python train.py --hidden_size=128 --norm="rmsnorm" --norm_place="pre" --positions="rope" --qk_norm=true --init_std_o=0.0111 --init_std_up=0.0442 --learning_rate=0.00583 --decay_fraction=1.0
Each number is 128 + 32 x the weight over its row's rms, rounded and kept within 0 to 255. Layers, rows and columns count from 0. Numbers have three digits each. The size before them is the row's rms in percent of the matrix's.

# up: layer 3 MLP up, 768x128, rms 0.134, rows 47-99, columns 0-127
# down: layer 3 MLP down (transposed), 768x128, rms 0.13, rows 47-98, columns 0-127
up47 092:156175156158190167115173089149165110180127142101120155138136136164071100156178164135181151110160133117137116083054147107109088126097166164164158129147168149105158056086145118096172184155078120118061123116151131129112102066132081136180140181085126168119075159080174163101108135193122107116129105103160123096106137124159132117101103136149105095142102137102090171106063129139107160110170
down47 095:129127124153130097175169187182096104079102136165173142103174068091164104164092092156091123137157119134127137127133106120140193137148121124122140086188064153174071163143110155116132089101150094126173133160134103128145072129167125147152087137118141140148208100115125173140176152134158135127070094163124133082154210177119172165075117076175109121118137086107098123115130166083104122114066
up48 089:153107077109098104150160120180111114098160168129046137161171141095114109188135151166156100160096104144123063184121157126132132101106083078118094063159205135116102084143191132147092069186132129115143133089152133129142107170122173174102088118095125140148172143169155144170174110088101150117114146096118100148151077146118058118113107086137127134101133151107126055099133131199150155119137
down48 094:116120137154148121089120133095115104196106201171134064133100085210124144190097112070114098151121135146098167130158081146169150151109135198080108145137069135153162102168115104107125112051129140158144171085119093132089121127147125107102127132123115120116156151110053142078170105112118109108162145126096104132068101168084166110089116150101123200116115097163182169149123107137082084128090
up49 107:109134136157125203129171183139180138143111177148125141088143161184102127116087173164123157146081157121143138157139113100116152126135117115116120161153175087133079201100190067143095165189135154168184143155101122175161174206087108145105164165134136124120133144117176097159092153173168141106094122078118165158118151126086102092120099156179133150123137107157144190117099142105091194097098
down49 111:099131138141129138105090152135086109142149154104132130153139120154143106126125142130122172034162115154158154089187166146197132143116093089148090113114098153105143157100111232094181090092126151126145082089147154134141161134129164171118128113071083177075146115209126106179115137091169159099106122131144123121153155102119143110166098114052060121105136179126137144180146191094124081096110
up50 105:132109177113105156089200090123091126087184149085122100172220165091145128156153086119185106092197072196167052154115150104126124140122123128188077109095124093159121138101154117139104134097136185127120121110173095157137153104134088127141183119136120164167124135128183123116139137136103103132147166133129132114095122122095130119155135142094201045082120120128141140069146122128187089156125
down50 102:135132077147158165134187084168130136131115130128173152046058104163145112108124085179083090093100192086138103067083129174067144164114163100123099130108135149134111141155149158080119101140133125108095125141088083141087075087125088095102120099069123135118153135166152186121075139086201132132152148141050169115158110141158081113112117137142154131174148116067079121100127111121104120147143
up51 104:208094117140153140192164142192109085171117136125132140151143123149108123171074127146121180085128110172109135090098123160095111098160102114163081119155116140124174103130143157137111131088117170170091155105141148147113033171085135165097148146137147103040154198103150115171150160099090178111142053121120069115138122120114101115129114153165067098110125102136145146140136139099201105090162
down51 107:202113071134132111110144120159166120122176124183162124209105174097144128142025129145121100130108079142092217113151107160116129095123099095134100141107097106152137092155152162089131118144159183125102150126148100171169163204113134072134120113102196097157124118144160148125176147126139106164149138174102157157106138079080128167096086127122189123109129094127143140166131149137174128074093
up52 098:150112147096121133156104174210141187123134123170171127118131115112088111138106145132114113122138119112119166164121069098122131091118164144150142169126088113105203087106131188140121102139153103108160167151122117157110080067124159108122142112103137162173134071171135154152147169108116194111144072078144092193174148174166115108176104099128088123125120111184149050122130073169063122150058
down52 101:130187182157107117156190160080126114100093146158150103166140155121144123127167162144128125163086152116113130100075161133186171120142133117111109083190142122118116114141126105147148198078166160223178136173202090141118128139088137081128129135134123117113151130095109098118125096194144160176164121115124192163129179150093171138155180148148192179089161137136075172117106119163124165141120
up53 086:158072132106168077106140094096069113188160132137125109110120090163170214109193143145113159147159135139158112125106112066158116094100128128145133121130142200088145136162104125054108117121133173121162117162133192110138144134063146131094159061098087134111156138088139073164114155162106158126085114156150116138107101165151186149164127143125131089174131138144124084124071042164084138113150
down53 097:137167159128130149145116113151133098120162142136139160041145170068116138123145142109119129118161083119114140118103140083123122161126175126149210077066119141117159190155175056154108127133126156133141132128122059146195136137130201129142151143180160138120078174152163184134089162118141148050146103129161106110150079112126117086136106085094138124083132135142124190172064150126163128123055
up54 109:121085109176209183128138110156130128154168149155160132116144121169160130137118166142141142118140112082133169152068126166127104093119141102182164132112139111153033203126205148136117100164068107142161123138138150153113137098091112101119113087087117122198096184142091119112149101133152176121097139141197055101100152065094173112176116151142088156120122094104121124132124151093079150156096
down54 104:086109141165147112059107101111125122118159075076165187129148164097108090122087095149111160126152128064134098116191132126132123164122178123144017149121152150097106146145131125142085183169105143199108153122086101118115130107089137162163105113086105162105175124139142166109127131196120133122128125124095098132087132114153158086079095111065099146179083108106180113154081132191169086144152
up55 108:110151118126104162125142133088171159119109150158101173084156115130070126196111178078145079096118157065195169145161175143094138124127114077128140080110165135101097116105155136143120128176094194161152106148083094102099164211127137153154138123160165116113190097102133113177140144100053121091128156146153121145186189110115129150107125108189171103157166165157124143092078095107158139152144
down55 104:124047145133185132147126159162089118055147084133152156103158096143099114054111080196130127099132122150089105151101150101144108090101172167158070124134140119148154147178091138160104088098106129107059104162125138136095151092162140134156090143130103178144109193170146096154156124122113125112169155116118170103129136198152085147169138105136157153174093160127157174165167164143201102072143
up56 103:109110138144138126106107105109180077113169142145169103102102115069182124180146130171121171135119186175129142128103119120130127119176156087082081096182042088181064115155106104135133111147109121136066069110134128180118139111122151116133135153122131127132117108181121147093106099106182151135156154118093093113099207140135137172143105189181114151149079146158149129187182128167134153116043
down56 099:150116100105115164140123145179133173118117168119087154153124113106120092089147144178144101225168115122112122119093103143080141115116143183108136116135163142105075195065148086077096157161151112104129159107151098079221128080142169138158067110141123148149071099078133139124205162150102176141102143095134120150126125147129140150091176127070117163107087170148096159098170104140120069141115
up57 092:156103129108136137140144176130120192120127149146107145071126147136076153088058130163175103152111117147157078135149162112143205113096164096156120137114077176157128167126204178103099105167129083110156124135124112130178119136128136173138109141130079138140138115091140131161157121162102146000062129135114116097147140149086204111101142128133141138136086096175166064136115110114095164135109
down57 097:174095126152166137160157122109147119122139148089118135123113117152142147096165079141126057108117168102178132111118122176129122091062087184138170180080162138077053107139195160190139111148129072146093111160128106129143056155140122124136132119117134165124102157094074101144136136137140113127186177109109127188117091153166058109129150128130180132073160095095127145087182191169126079114110
up58 094:089158089093088050131168089078145119078143150144110117131103133105111080170092119117086180153143098072136128134093212151082115138109160138084103172126123174160121170118136141176136146098130124203093129124139137166165117106152141108082081162095108137118096168087105122073113146180130088122105102133088109102135158159113088132110065133108137076145118107219110157166118152098177111153179
down58 099:167168150108102167143167139173109165150012079086108159136166157119155144133155118139083110116093138159143128148145125198120179150135129180126119099155175118107090157187145125116109078124111186159136130120194129083092140133209100085131140120129151126152177104153116106173121093093052077182128100116143112111104136150117150162135179183129077153162089149125101101121140145095136143155090
up59 091:158151114130086122142185147107152145128133136124047105178142166141114089164081102193171142109068128117174140142092091123133106098122111169081109102189097070104097193180146153134093111116115116137136136137143124166147102135142128118100200101151137127160211157151175146119121150084146151137169126088081091143121149088124165104197166088135119169171152152109115113111168041112075103111138
down59 097:171124082154117148136124162144111122132066154172084126120091139184162170147173176130094125125129138133138126094137105165094164192117101132174164162117092131113136128114116131138130156152147104184114170163063157153174136122136183113042152155155132066094088145179168131079123128150132103141107165129160099127177120121156144113106160101160202095098141118073168148058195141147076111127065
up60 101:129141118133083081145102080168137164113118114097184060144126131107152085121183042161100090095104026138145137131076156076130082160105182063181127128143138145121110154142118066098154095147160139066133165112145143129116152094110134104135138138170088132137070135121119085142060144126111107095127119137082113157126098120129187082153154099174128094127118103114145119148173102095188173109131
down60 101:167080133141114118157069171171155114125145129084117184128091122207133202143127146140157074137132142118065124157123133137147176122137122135097156129113153087110116097121163149139110162097144057147083154115079147077116098113139132092119157110111188186183163139056052158123152127149102163137133116110147121153157132189076099088128111129140122083128098208191121132118132148147151064136171
up61 117:185170142114176113135157125157118125106126107137137076122103116121181130201169137143137101134073188128136123154093148123160163119079141156147139115102118088121134171179120124105136160115128192091156104124150121138148098119074105207104121179114166185130144180179124124125123126074168170144158132101155129143157107143067130148159141041077163082112135181149082062141108139182168063110137
down61 103:075078065145108147161147113116128133106083090102102095100188107162210120150064063144116130094160088140157092146071115117106155117129154047143118130169152180159131067128176124140133143094108097164107135131092172107115132105149141116082109093112129163147134147087182136137132145185100141131093157156084148131077124113183111138110110163112146104122113179093117065096148091104101159210129
up62 094:129066157150087157116137136181186170117091111122142159078140117158077132137172161119075146118118142165097160105162068098102132125134134094116161157157169150130129160117138158148175142125124135163053050110187140137084083114086090162108083054181133091143113136103145082145144139126184128102044120109143099107101166153118132131139129209105108103114167187123108135114093181115127155146158
down62 096:110114070103142105104113105135111148117098184138197159127141098114178106118106122168083163127202104125145078135126133143078124098093162119110107180144093129155131145187161128079089178145186129064133094164171134185129134161122188120104114115144081114115088160183131151139154154119175157132105203132083141091094132155113083147156174121103122127140157139148199123097155111088133111205184
up63 101:149107115134134190109145167146242141150119154166107084111105204129188139232112113138146117113154116141076115129138157120142118155114162160122093174173037119158151093152158153125133131139143144094076115118120135136063117170191129109134140163156118150136115116124133164108153124182126110106135134136095115083131110115153129157134068134106149093176089092184132098137150148066074083155152
down63 102:122130096106084144116081150141131101125140099134112148119119155085137189160126175143118141093099127126154127124148147110206125113134205106091127107095158181127148061123122154092083179142201156145092121148134172068106110159106163087117142052064110112124148141081088148116071133200157162146151181157123124120119133123137090114111124120116130134032188165090203117152125091115129119131105
up64 096:101135159072123109134125040069094196164156148112117202093092074124133125157093146113126140125110165147120109105134160102093140187106167155208095134162172076120157068133152124160133161087122142115134098142127070050153101109128073149155129136146111131177159083103143156147108138126151111146152151094152086041118123131138138191138124106122144128132148133114125106115163101051123114125189
down64 096:181098132112148157078169117115156103124159125151151151173106165153161145139102133119142175030161092127144140120106110184156116129142096116135170112067084161117152131134125110120145130148105165128190152038099127175219182183151125144085173099151126162149113113108043134185104090128134150134132179136131137149107110109120095061137175135069149135124125166097147125128120143170158180143111
up65 100:118128099150120098113094075141142172071144128134101085145113139189161077122136111147137108101155084087105132125204128142129108167136182111086115168131088110173081116103172159115097155140118131099143166163128159148177094162186154090173113165135132138153095087118110066095058201142107132118113116081132085107139190049108122155144177181109099164155109147084126081134112078161139171131123
down65 103:192139125153100115119103093099089100123145079195112095071192088137104149151165087110117127090111136156129116122125144132145107140117128130214095134117150132109144150127097102132195093161132134048162070152062122153157147108135105142145158202102070128112142141103102165151084143125144061129165064175147170063123091155170142105158136107131153068091153175156165097145161132118139137131162
up66 102:157099137118151165176068086106096124168162161095084131144053119146151068095104144076119091078127210142169120108100172141152095155126179110104182180110103125153089099074141145125119124099118122169149129118160140114118157170186104128118150156138132110102037106116177146109128095109134170103153097082147130167118127182180126141102065115129096147176149125107066085132149151126097079102138
down66 104:128145093125102149088179133124101106156058056100139123073135207108141150137150100126079130123144116135135156129148111117154136167150200117184187113186061103155159103121109169115137125172137145155138090131145152174151108103169092193151119086160134131131167142124074166109116108103143138155118158087072175070140171153151075098108175130114115119122100134096088152121108167089091090186186
up67 087:075137102143152094101147194144150167086055145072115105099143103133135103067109040091133143108059100135069044117111107098145135113149086154139108102156110096140122089111182094166107147172132142136130091083124117120080123059155101137164113140148119119151077166135085152165098122139094164105137104143145123163094127078100061191091118077124153104167149123161127112096125159119082112118133
down67 092:053143177141157080096188154079103114096168071086155119103132100189136153159090103141130068128131078079158118181144103137148118110137115112136151093098127157120174149192108075139159157134125112116131158077133152091172112110162188130141172126130125140124050177143124060196178159131117171129174166127104132116081057099111155130111129140169099108168144141109117133122103150120098103075134
up68 107:147160157150047137144104108149122144122129153158063127134130088146064117166114118155138108137070079128189092112161176129083097105150124101099092144176098136146161114196097127132097175138121087177147166138108169178162112118158122135132083172123088176156180177095148099105106100154115169137126157167135092023146124125131162179171122121128145167145122131097141141096084137039131152128138
down68 107:143113147123122149159059173154085072153137149104139139076145176131122124055130157117141081088095094110088128169132111110137118091157244210140089161111133120129127187109112100125158158163153130158134108107165107088191146159150129119069163094134141103147111156152182127132139137190155110139118149076123181164108121127150138147123150074111143122079165144130147143163113165207161091121161
up69 103:129158183155117130078151076102128119178139118184127131135127124155115181175170169063186151164119084079093141199092091126084114154145159119092128126117074114098072138161181122140131169081133138163116092125110137108139106084119137141099049090139182129079148126154150144158079127184128078149082083105102105148154159127083153090052151077110082137137158130153167133108122113097143116139107
down69 104:140173146119104130137130170130150137115164135129172080148134125048150132121128115182120139139083140137093142039114130126102133119075111142186208136140140123088128150128196122133110110162156102080115084197108126079148108129084159141111088119071143122167055121183080177095118134139142139166105098131158047110155107154180142101125088097156163129112153188125112108105104155177179117106172
up70 101:147115150129097101135173130129214137082128062134151130142100118115085099134038169141159116086111141075101148101158095136102103098155184161119052177115117138095112169086090152158111116063124139104120140126117137148181146102144084121175139143137121101113163112125081169092105157126095180087148111090129144099114196142079132189118082094164103155112121115143127149105103111077188100195154
down70 096:140132175109159132154170172122042131115067131116152164118088045109105177156133087137130120091144159145126181121083161126134076132152143080148196165102142104189048167125132096133119144126120080090149165194088092073127059098153077106134198118123162095143138139145151160126126112138143131149075117174167137110156100161150156129103138096096146133119105155180114104090163137123101153144130
up71 107:082108102154090171089165092101106158072175170090099124172121135101163097164122074117148188092122117130176067152122147158150173136174068142108139136091145116187154089161111127145145120136145187133121125156171099162130102130092103125182147175193112145102136080145139130132093168065117157072090142138120109084108099131173061131165096146140103092107092118201090154163148085123090125146118
down71 099:124168100150121112133131091100144104169121125162114132122077086155112140158028130085082148085133140128133129158112128029116131110154143095090106142088138134049126131198157166109076195140091098121115135061138132151127115119045199108151073106070124117116117139125112118150143109118135121183106106149103171076108142150088131146088165094103099114171145146165147195126141141160170153130110
up72 103:130189146123088106093122136117115118159108149152072154132118084118140102206122091125132089088136105191099089118113140148137193098122171081154148146132118176138142097124132118123115166057110090077126175150120100163100164084187171124124103161177085093126073103140157154096159099153164103119167074119105125098130097149157086175181068090100124110056185144133120118115099122121179062122117
down72 104:116118107121138092145146067089115139075171105145163139112173135152149185109133182083103164158078167104151130143138051135136152134114110173128100096199080044148125105146090152150139154182107166150134149137135173161135165162109137148094130109141100114137192068105052071179141072131086120142137121189132164140125155116111148098095175112160125165105088140129122061080117150118117131113092
up73 095:070151111111103210105108141043190128073140145133121128089091149128141094058162137169120138182090169112111119116104082149096125098135108104187111075107104126128147145087098085116085153187125153211116119113084132130128151116091115091120102112099091126116140179132107132151095206152134133111081202089116128142044127176085092119112129133106158134151142132136102137105151126096134178119143
down73 097:134178168137166078086098182132138168166136127149112110130123129140215148163119168109118130162159089128137122180077137135149118166161119147132105097108152134124143163148130192144115165114154109094170116147162095161136193094171117149106152166134169189164126076148134109158125156051085152124128055127078123110253145094179142119087127101137100104132115101123147173160162103143134113101145
up74 104:158069138215145109071109125159152177179130110130144127106109154124105146164167143123111151094124155091122103141109110180152075101104132083137166178126111089105113102163169149138100073146143163109088120077110101125109165147158100136135138059107073132122091146105104188138144118081118162113103132148171149146126096126144075063140073115171084185120153168092106080169103085194158164088163
down74 107:103171166129158204175067151079099105116082128152154131088191198191109147121158163149117166141147101124115115134164121148151094144186148124101140122147099108144118158110111073174108159084163169112185134104087127161132194129140121095130118084114125084153095165177132095136107121111099129175120120136163209105171108140154133177120142157186106140137144186130175138088117144092156089171180
up75 101:130169127146135122138073171117136150100159103106134050033136117119177144101168116104092156100154120130062083113171095084123106072149103149121191152098121120117100180099107096111121162127135062127111115066121122131142128086095104130113120189148134131108107060058177162158115133092071166040091144135116148119167080160149107100143108113103135115141078147130107144164098158100165147153121
down75 105:166138172132136103161167157177103104119165194174126116116087163138083136131129183123119125087085057161156143134113102122169129155145116144101072157140173099092192117141132142164165117077139233082156166097186131100117121141095096153105150088145100118146062120161148058095117101174144124160177111118131140126091121066093160153125132155156118149188167126141095155112126125195111114127150
up76 091:069107171158113110151118067138108145181134157115079146098129122143103108126054153124158100100103174110148175165123138127102094144122193100133103105154145142145096172175194150144183169111143177125085093144118180110131117127203147092131150176159124132075161072142146140081143126133124074113082155071093191179097121114063186115111138117070125159109165119133118107108171144106113105127084
down76 094:120044109106129119134162110121162087107192140102121085119115171046146132119177102138132113140155135124178226119123160106150175112134088157142085137126135135150141105164117146113124090145110116145160143128095097117145117131076159096079158090194115103108136133128158083066106164172126113178089127134083141100188139139138191160113109104123154126173218081127113113136062154160103176146087
up77 102:178160142156137141109124115141140118177102149105119187096112136099109161166164143121167095078090205079161114125150128134110169161146128135121107096109172120026121139134114151151088129156143075196114121128100107156086083105144081107135052077160071191108153153096109109101124117147086151148142128150110104178136082147131114142090099091143129102094100142179119167117082080175091091188103
down77 100:080156145140085120126117137141154163096140121156178122134161080110151135142120133155073152122106147156124165091084144147085112172133053105121134072120176101105161099166099145094130146120086124080147082116176128125158092173122091134141131107087127121192134097137098083072173114131165077096214139163082114128140200107161131093126167136079120122138160138063061074159100142124168134083181
up78 089:086123115150083141098133048127185126088097173088131114074126167111114098113166124101155159134140165123136165176158173075200169144124120134095086076124159127104126147071108041139140125131159076147077134146124145141082176153189135094122136128186139086078132090147121125163108190162142120131123092157116132091145140160139124165147075037075134104156124154146117126124121093139110099169157
down78 098:149133127159130175144144177155151059147142141151111160110139115116138156171142073139050110105128097122103105155134082116159120186134171128138112139064130109112124155149136129096140172107119099137133127173096094120125146090174114139229152181132117102140128105086163125091078177147179124087133105138136092206130103133114133175099135154102144179046155157062071133187070154148138112170127
up79 104:094149086132083132131145096114121138116121101064127169142118093107091120147131114201160131148125102089109151112143150131123077107193134116111055131146088205068144152140198202114103146117092154133103122063182105132114136108146067176175105120092147177162129150119190172112178198148072151141128177087156090117132161177152143101175126119080155149115126146149114136104101135125147095116146
down79 101:134129191108169167147113124148136131149059129142111138156148160145098091136112136084072177206155145125142165114139106121127117084119096113134157110124084107114144157175111040157140119127111125122076137212114100110092139142104124126132109193120123126129108155195095160068150103079126099193092122152116145067162140133163120125138190090181069175136112121151145099137126164160088186193104
up80 100:129112181067074096153129156109122136088160112133093076138106160152143094169101128103152132140149109154134206113119118186115112081126116103170153141159133120116100177173117163147082120178132120120154169061082090128101146080176157111158110138119110231167133168129093140083135115162149077076099129121134165124152110126147106116177099149131044099118028124128159130104092103097134131127115
down80 103:141132113071116133154147155078137110125149114142140156175123106069068063135152071045124126167151164161162093192160152142153114120197117166175079157080098088113074125111168124119141131095194106102167083160150120122124144140131107144169198146138129077145159130103122114133132120086157131106107209129202096096143148127099095105119142125136168161110098100120133105146125181169137162170172
up81 092:163087090107084114125143097107078085112089129136160100121135136139053141178207133065167141154135093141128147140162137038154158137107133103160138114141114186143140155098110078154108104088188096102123109117130118141140135087203057139107104165110121192124180139116078176182145091176094155146169131135152136086112112139113105090133119096124143097187153134145150119103092085154150120163182
down81 101:092101141103139161167087115111111149133144064113137135113112119144182103096123070140170162099129180147087159090105123117127174155122158101159140152180141120208151139171180054118034184164131151181126039154115126162116096148197114082092171127140125157136148121189161149107146116108139193070131115105140106153104110100170114093124138115148104103118104121089131140134130129186135086103141
up82 097:158150158077169114168132159099143176130128098180099105096117128074089113145081123166111123166098107146131094087144107087138136135123081126114160121074134079091123149166208106185213092121098084092107131162089178149130106055133095182162107128144156097143205144109149110155107163126065186098096130116156112148082142108159129112069131128144123158091137119113135149140059079153132141119106
down82 096:105144090158170178121144071174146153144087129052158091152128116133166162112114106115157115180112135190083162113147139183099112134106134114098110138115080102139115092144191156149102119145128125163126205111146181101076074121140074150093145107143167137132121114147102094096101128130120142072113148108155216144166114091066133105118069181124116154135157199119116124126173128164163090190095
up83 092:177089097112154133119099169107110120135147171082073088074142107151190066122132113063154146125127122110150131123147140111101099139161120077124152127161098145112157131147136184130173093098109118147092050075145107103073129076106095094112118082169127121085108144094089147162119135115135128121040088127085105146209139110173139100126121107191147124151115121179151080142090096112175075188113
down83 095:050078086122162081135157142157131164115114155089157140182194088135096115089135151189091099142149165143078170125099163131149082103107145113135042122088169157127179136108114177117133098104063092111089127182160148109186107127145151100107075132110049177076159124153101174108161158118084128103146158120150182109140146155137132130122134161132160161153111087157151121151185142103120138125153
up84 090:107110089098114127208047117115069127150132143090103094155092143104130092113148149143063176173117153155104134092095076119195175131119160201123105081134181148071131110121109103104122128120080180084145095110125163154143110101168141079173098160136095139115045120125132128129162147178103095140088110195148112126114109110147120114081064124131195090125147134110105106113111143116130067136117
down84 094:123098127080098140132132148102153111185146138105151121089158075118079133116117176148118102145184179153180137144169161121158126151166160106062102088151123094094135111091133119089166145091093107142119130116121159129077179100103135168119136122087230098192080158152133097139109097052126088143102140137092140162121101115169160149138153207121055133123101164141102150157193134184101103133147
up85 095:144149123160124077167134137123165146090200170136174105058185053125136107151133110123111109126111141113143113072112148093139171166143092128084111087108132160138110083171137122110185103163161072106095131165087075180133122139166126135077136186146130137112146115101222132164158120133144081112107116118094137121100110128067165098130106128140138107164116088149176118086146215068136125078109
down85 093:101148111140097143159164171059161139170097167101150131145120156196138133121179176104194113123196140096122152123155117155128148120143150112130160175124151066130124179102133116145099153116124099138132098114142138102140099089084124138182125133115124123151158121117097083121083173108098128114145112120202110137156151100167077157108212154170205136163130069132102076154063094154141066200112
up86 098:064179103033142084142127170149103144120149151175102140100087161064142098155134153146175158129112094121113078120126139089188143162130115123170168112149084109107109085109119174158142203143127164101172158121088112169177106121156107139072112114138053205132074155130183160086113113135132131198138109139140119120144153184130116098093118145143137085115146121199152138134161128141123091142123
down86 102:139076167140109168114143077111138094138092133093139140153149058062061094072131053148151118111159136090177122119134133090073143116192151061170120150125126140048104165071127140148116089109099146139071108155149091102115136109136137081178115151103203116175162107171144060124153080115152144085105144167120125088176132132106120158161158131135136157126177128128155122128074137102102132147132
up87 096:102145119121131160146113074070134127135105157160147162085177107146151120102135158096109156126064087134141150165106171126046104133152111106085163116194151088082166112096100152102143141139174156107129129227120121158114151120133095102125145132108151131117198142081175072129101136121129141164125114171170158174132171209123142181106055121090148142156139111086121113106196095081119093134106
down87 106:165134141131159123123115158176124112111171145092085100179133156141181109113128173074162117088103092124170157097089110172166131187111120103119109086107113110170097183117139095125128132136081125166134109091084095151077128176109149103156152141128158135145152162127141110136162101144114084150165130128098126195163068061107133083214149164119156140129202105124108096230124133065102126123086
up88 090:099110140145159161105060174143178141076149115107085139121176125101144139126127121112148121142084164165118067129113108146115145088100149168183125141124122130047142199219099129127114126115092097152123144102152090127106153080129096157118125153089121154174094111124136146127127102125149179099083098149144161096057146068080086156115094123106208102122149125163092114123104089184153127109040
down88 094:090148115129169077087087083119125128122151155110162094060077160107154139214119131140112131118157104163105134166084128137152116092106106158156129090118085088079083125149123120129180139127155132128076088104113184169104059141210121139135103181108130128168198164115106095134071137107149146090079088116135089057137100146145115126156072134120122130105159110114113156111163049147067135130122
up89 087:163150208106112123180177112109212133113130134160111175139123096135070150150110129163169071063072128156123109107161130109086159098152147120141167110091117109090181128166134175141174129124124149149168114128159099121119117126139063130107176129112152170126140107173117141114122137136194081113222132089137093151178127057101117134162167114121140138131178161153117112149091065123161168147178
down89 090:109092145105125140126077090111116067158101144081158105215125124096155103123122146122178075169121134081125186124102155000168143221139080126157112111127131168124143154090165086111128126162134153174123117158126098128105096090096165128105078127135139128126064144135068131134121131161128163126131120117118104131160163113146185133138139110095141157136131114097109133080135128211088155143082
up90 098:107144120131133143097113162127158134147093121171063140119133138191106146119087151064096158148118165124108107164189149140118163107156187098102101128115151158176074169146119116086140152104120077193128078123117126139113121149225149118113113144139082140140155095126196158088131090129148091142161117052140108124207152167159101141172137116102079111149074131128164085102076118128062142129181
down90 107:091113218129126131146105164109165089138137164114122173133196139096169142127122105121147079166180147162143118165159161106118120118178157102131103072109140132084126089080124127128125170188182155147125113147132136057143178087119127093076144114111167106132155073166107169191159137102161086156044148164088133110102098086103070155132121125128171097145197117148138145146142109134181131086103
up91 115:130093160131126187120136152101115172128097132057104174108163174092168056098103136129104155150097154176152149092094107087114142097076168080127136156100177132144147153139169100083100127099084082155188144136093147135191111162197146193144118169151098162152134116082147086108054177136102087124087141130151139116126112117139094157155101157122144103177164124127068078134089151164119102128092
down91 102:099153077165111118074149152132070177155088095142132118096132114170155203123113099077154121139188128143115147146177116094076118094149104158101141157127141141176149074119163168070124087131126093130067171148146109099125159064132115167085092118101124135104114163167198124145124172155127159107129150119116105119107148134153114127069146171153167068128111162088167151122112126116096148241090
up92 092:204135101082124140096140134107113164160095110109121166102108097146158080117139113129131163127117158106187120075139093182101143153179111159137088098072139116097171036165066161115126140105085161141098095058123169144077125121178146081145126153147112118121147142160101103117126154091101119113130105103126112157172189152223139069141108124163121101165115177169130091118108192097160128144147
down92 098:133123077111072153110094219063037132091153122117139101168121136109159076122150141141098143114121132088170134167083137123119112120085149075122125143099091159111116091110084191130111168130148131091152094150098083118160142139154119148155144113178196089106196121175147101119121149178137161087165080132130126146169177114131141143096104127141134138136183131156196107121090180104126150068073
up93 096:185118168133117100119147112125227137091132037159086133056093126076110173215168106092155176126178084115156137159147131100130118130114170126164110121106138098146123080151104225132143119080142102134146111101136146061124134087094085099141165114100111143111090104143128167084135115179074103147142092127131128098104126142167070146116125116162165106133126153134166178103100150099142127155125
down93 098:127167059167118166095100119109102134128102158102147066076155174118121061125101120198120151110088115097141104141121123120138123165110116166121147115114097106152097220135121149210058114111165174105181117120126125114142115141153136076164140131154155106097142148115216069056123146162172107152106109133120126099121113153117155116103084144104148140154205088058108148083121133128109137096098
up94 102:134179109126134103159104208176149138133112151152168151119116133129182176137104158096133150195120063128106113112127107093113134136110218124152117142142157169110110153144047084060105145111181096089147121100114115123121192145149109138169124090100173123191153121114122115132121152103058122125182159134099152058090097127126145119163066126107170147160132091170133150122102120047139084149106
down94 103:100177125174164131127112145130089107067103129108098142084094150125122167108071178145104159150142162115186153100146071123145147121121132135131148118111103153103168129156132158198170192122101134146159166112138112105100184145108171155147237143217134097099170105093137185172191093180150112105113155162106124133171098143108156133153102075090125116084133161145163151167165114123128132096165
up95 097:091116160129141142103100066144136085136167141105173111112130088123087145135084078114088169192135106133144155182086085139137115098133134168141108092116110093137091106144145106242131125116165218098126102177126136169128119181130087088097194143119124106125121142147131122097115135193182116153151110055143052126111139067159150106108121117188097111113096105164121141129112170148128076150125
down95 100:065144142138113090147148138152142130135173146170129154106185127126129081123128149123108093155145180142169080123163142125190147155128126148127109152162147159150171161125094157112125085083072104156125163085124137102100120174077178073157115062107170137162085177113125161156140119169064122082058175160143132150139179185181111114143130138120171143158132166196191155135157089149187150128154
up96 099:127110120130114096097088135130114139098149134128133115113122170107191144132111067097132104109172152152160109080114144141187116067076178070141140192137080133162083169087113147162154148129094130113140116133141113127155183108138066103127140175140078131114074107186102164123126114155150128106158069045099093165146126080172111086137126173116154093119110076146027142085156119151083157152136
down96 108:157082088145127150052106118118121124176123145158126164135092119103112108183130150087146150093113126129075157179167118157102121110177143128054140105077090141082065115133105113155147163161099121149099169082163116147104081165094075112118145115105150105116180127116145149141132119127080142125080188153111088127039134144067161110158107112128156172157145132060118112131177086092045162111116
up97 097:126099130106121133107137190079076141118181149135199168104123159130115126154086174126146156130125156176124072071114136097167193125131156103117113134149102138110067142116172169155084179086131111091124162115130158137100146117175148144089039150096128072165134140159153122119167138156127128125101138053114094070141167094100141194197088116111163157177132110148101147175186115135106130139163
down97 096:054155123128124118140123106125090100123127099170133103100157118128097097134071140138126097174147159104047116118123158165157166128163058111172157162125130055143104111120079123112135071150195142196126127102129098113080146054088163115138111115037140100137103081141178091108117142122153125117137123072205109164164110164129080121103163092168114161110150129148131147087157114133121195118120
up98 102:144143122139095093105107123113145151092153126048098176164122177105145176131117128184162189152174186133112129138102135100134146086122122154176083116111128107128122143194054161132144053179081157166147143160162152149157109113111121112134073164138102126106118057132149137121147189127163171042149159132155092149158128152144147147195090133140104120124102148204092077131127139108131076135157
down98 103:110112182159149120159139141170133074143170148124093106166190157143111064102086130133138202154104115126104060086086134128101131156101176097085085174124188115097165100064043073148112183125145093099123092131113104194128129141117115141097157129135083160140131089107103098144139066123157095098139123150143116172116124107149083158119134093192121078145160102134163162144122089114078108098096
up99 095:185066176155199118085137155148082122151097096137085153114094149087099157116066096071108142097098162124094145144098120166127155164136112159104141109127156172160127103131102153121178098147134157060104151180073069119135114117147138171115167102136176106146149096053137122167078121113098130078136104097101107207120131087134168135108127154133087115143136204133130100152094152130086167075157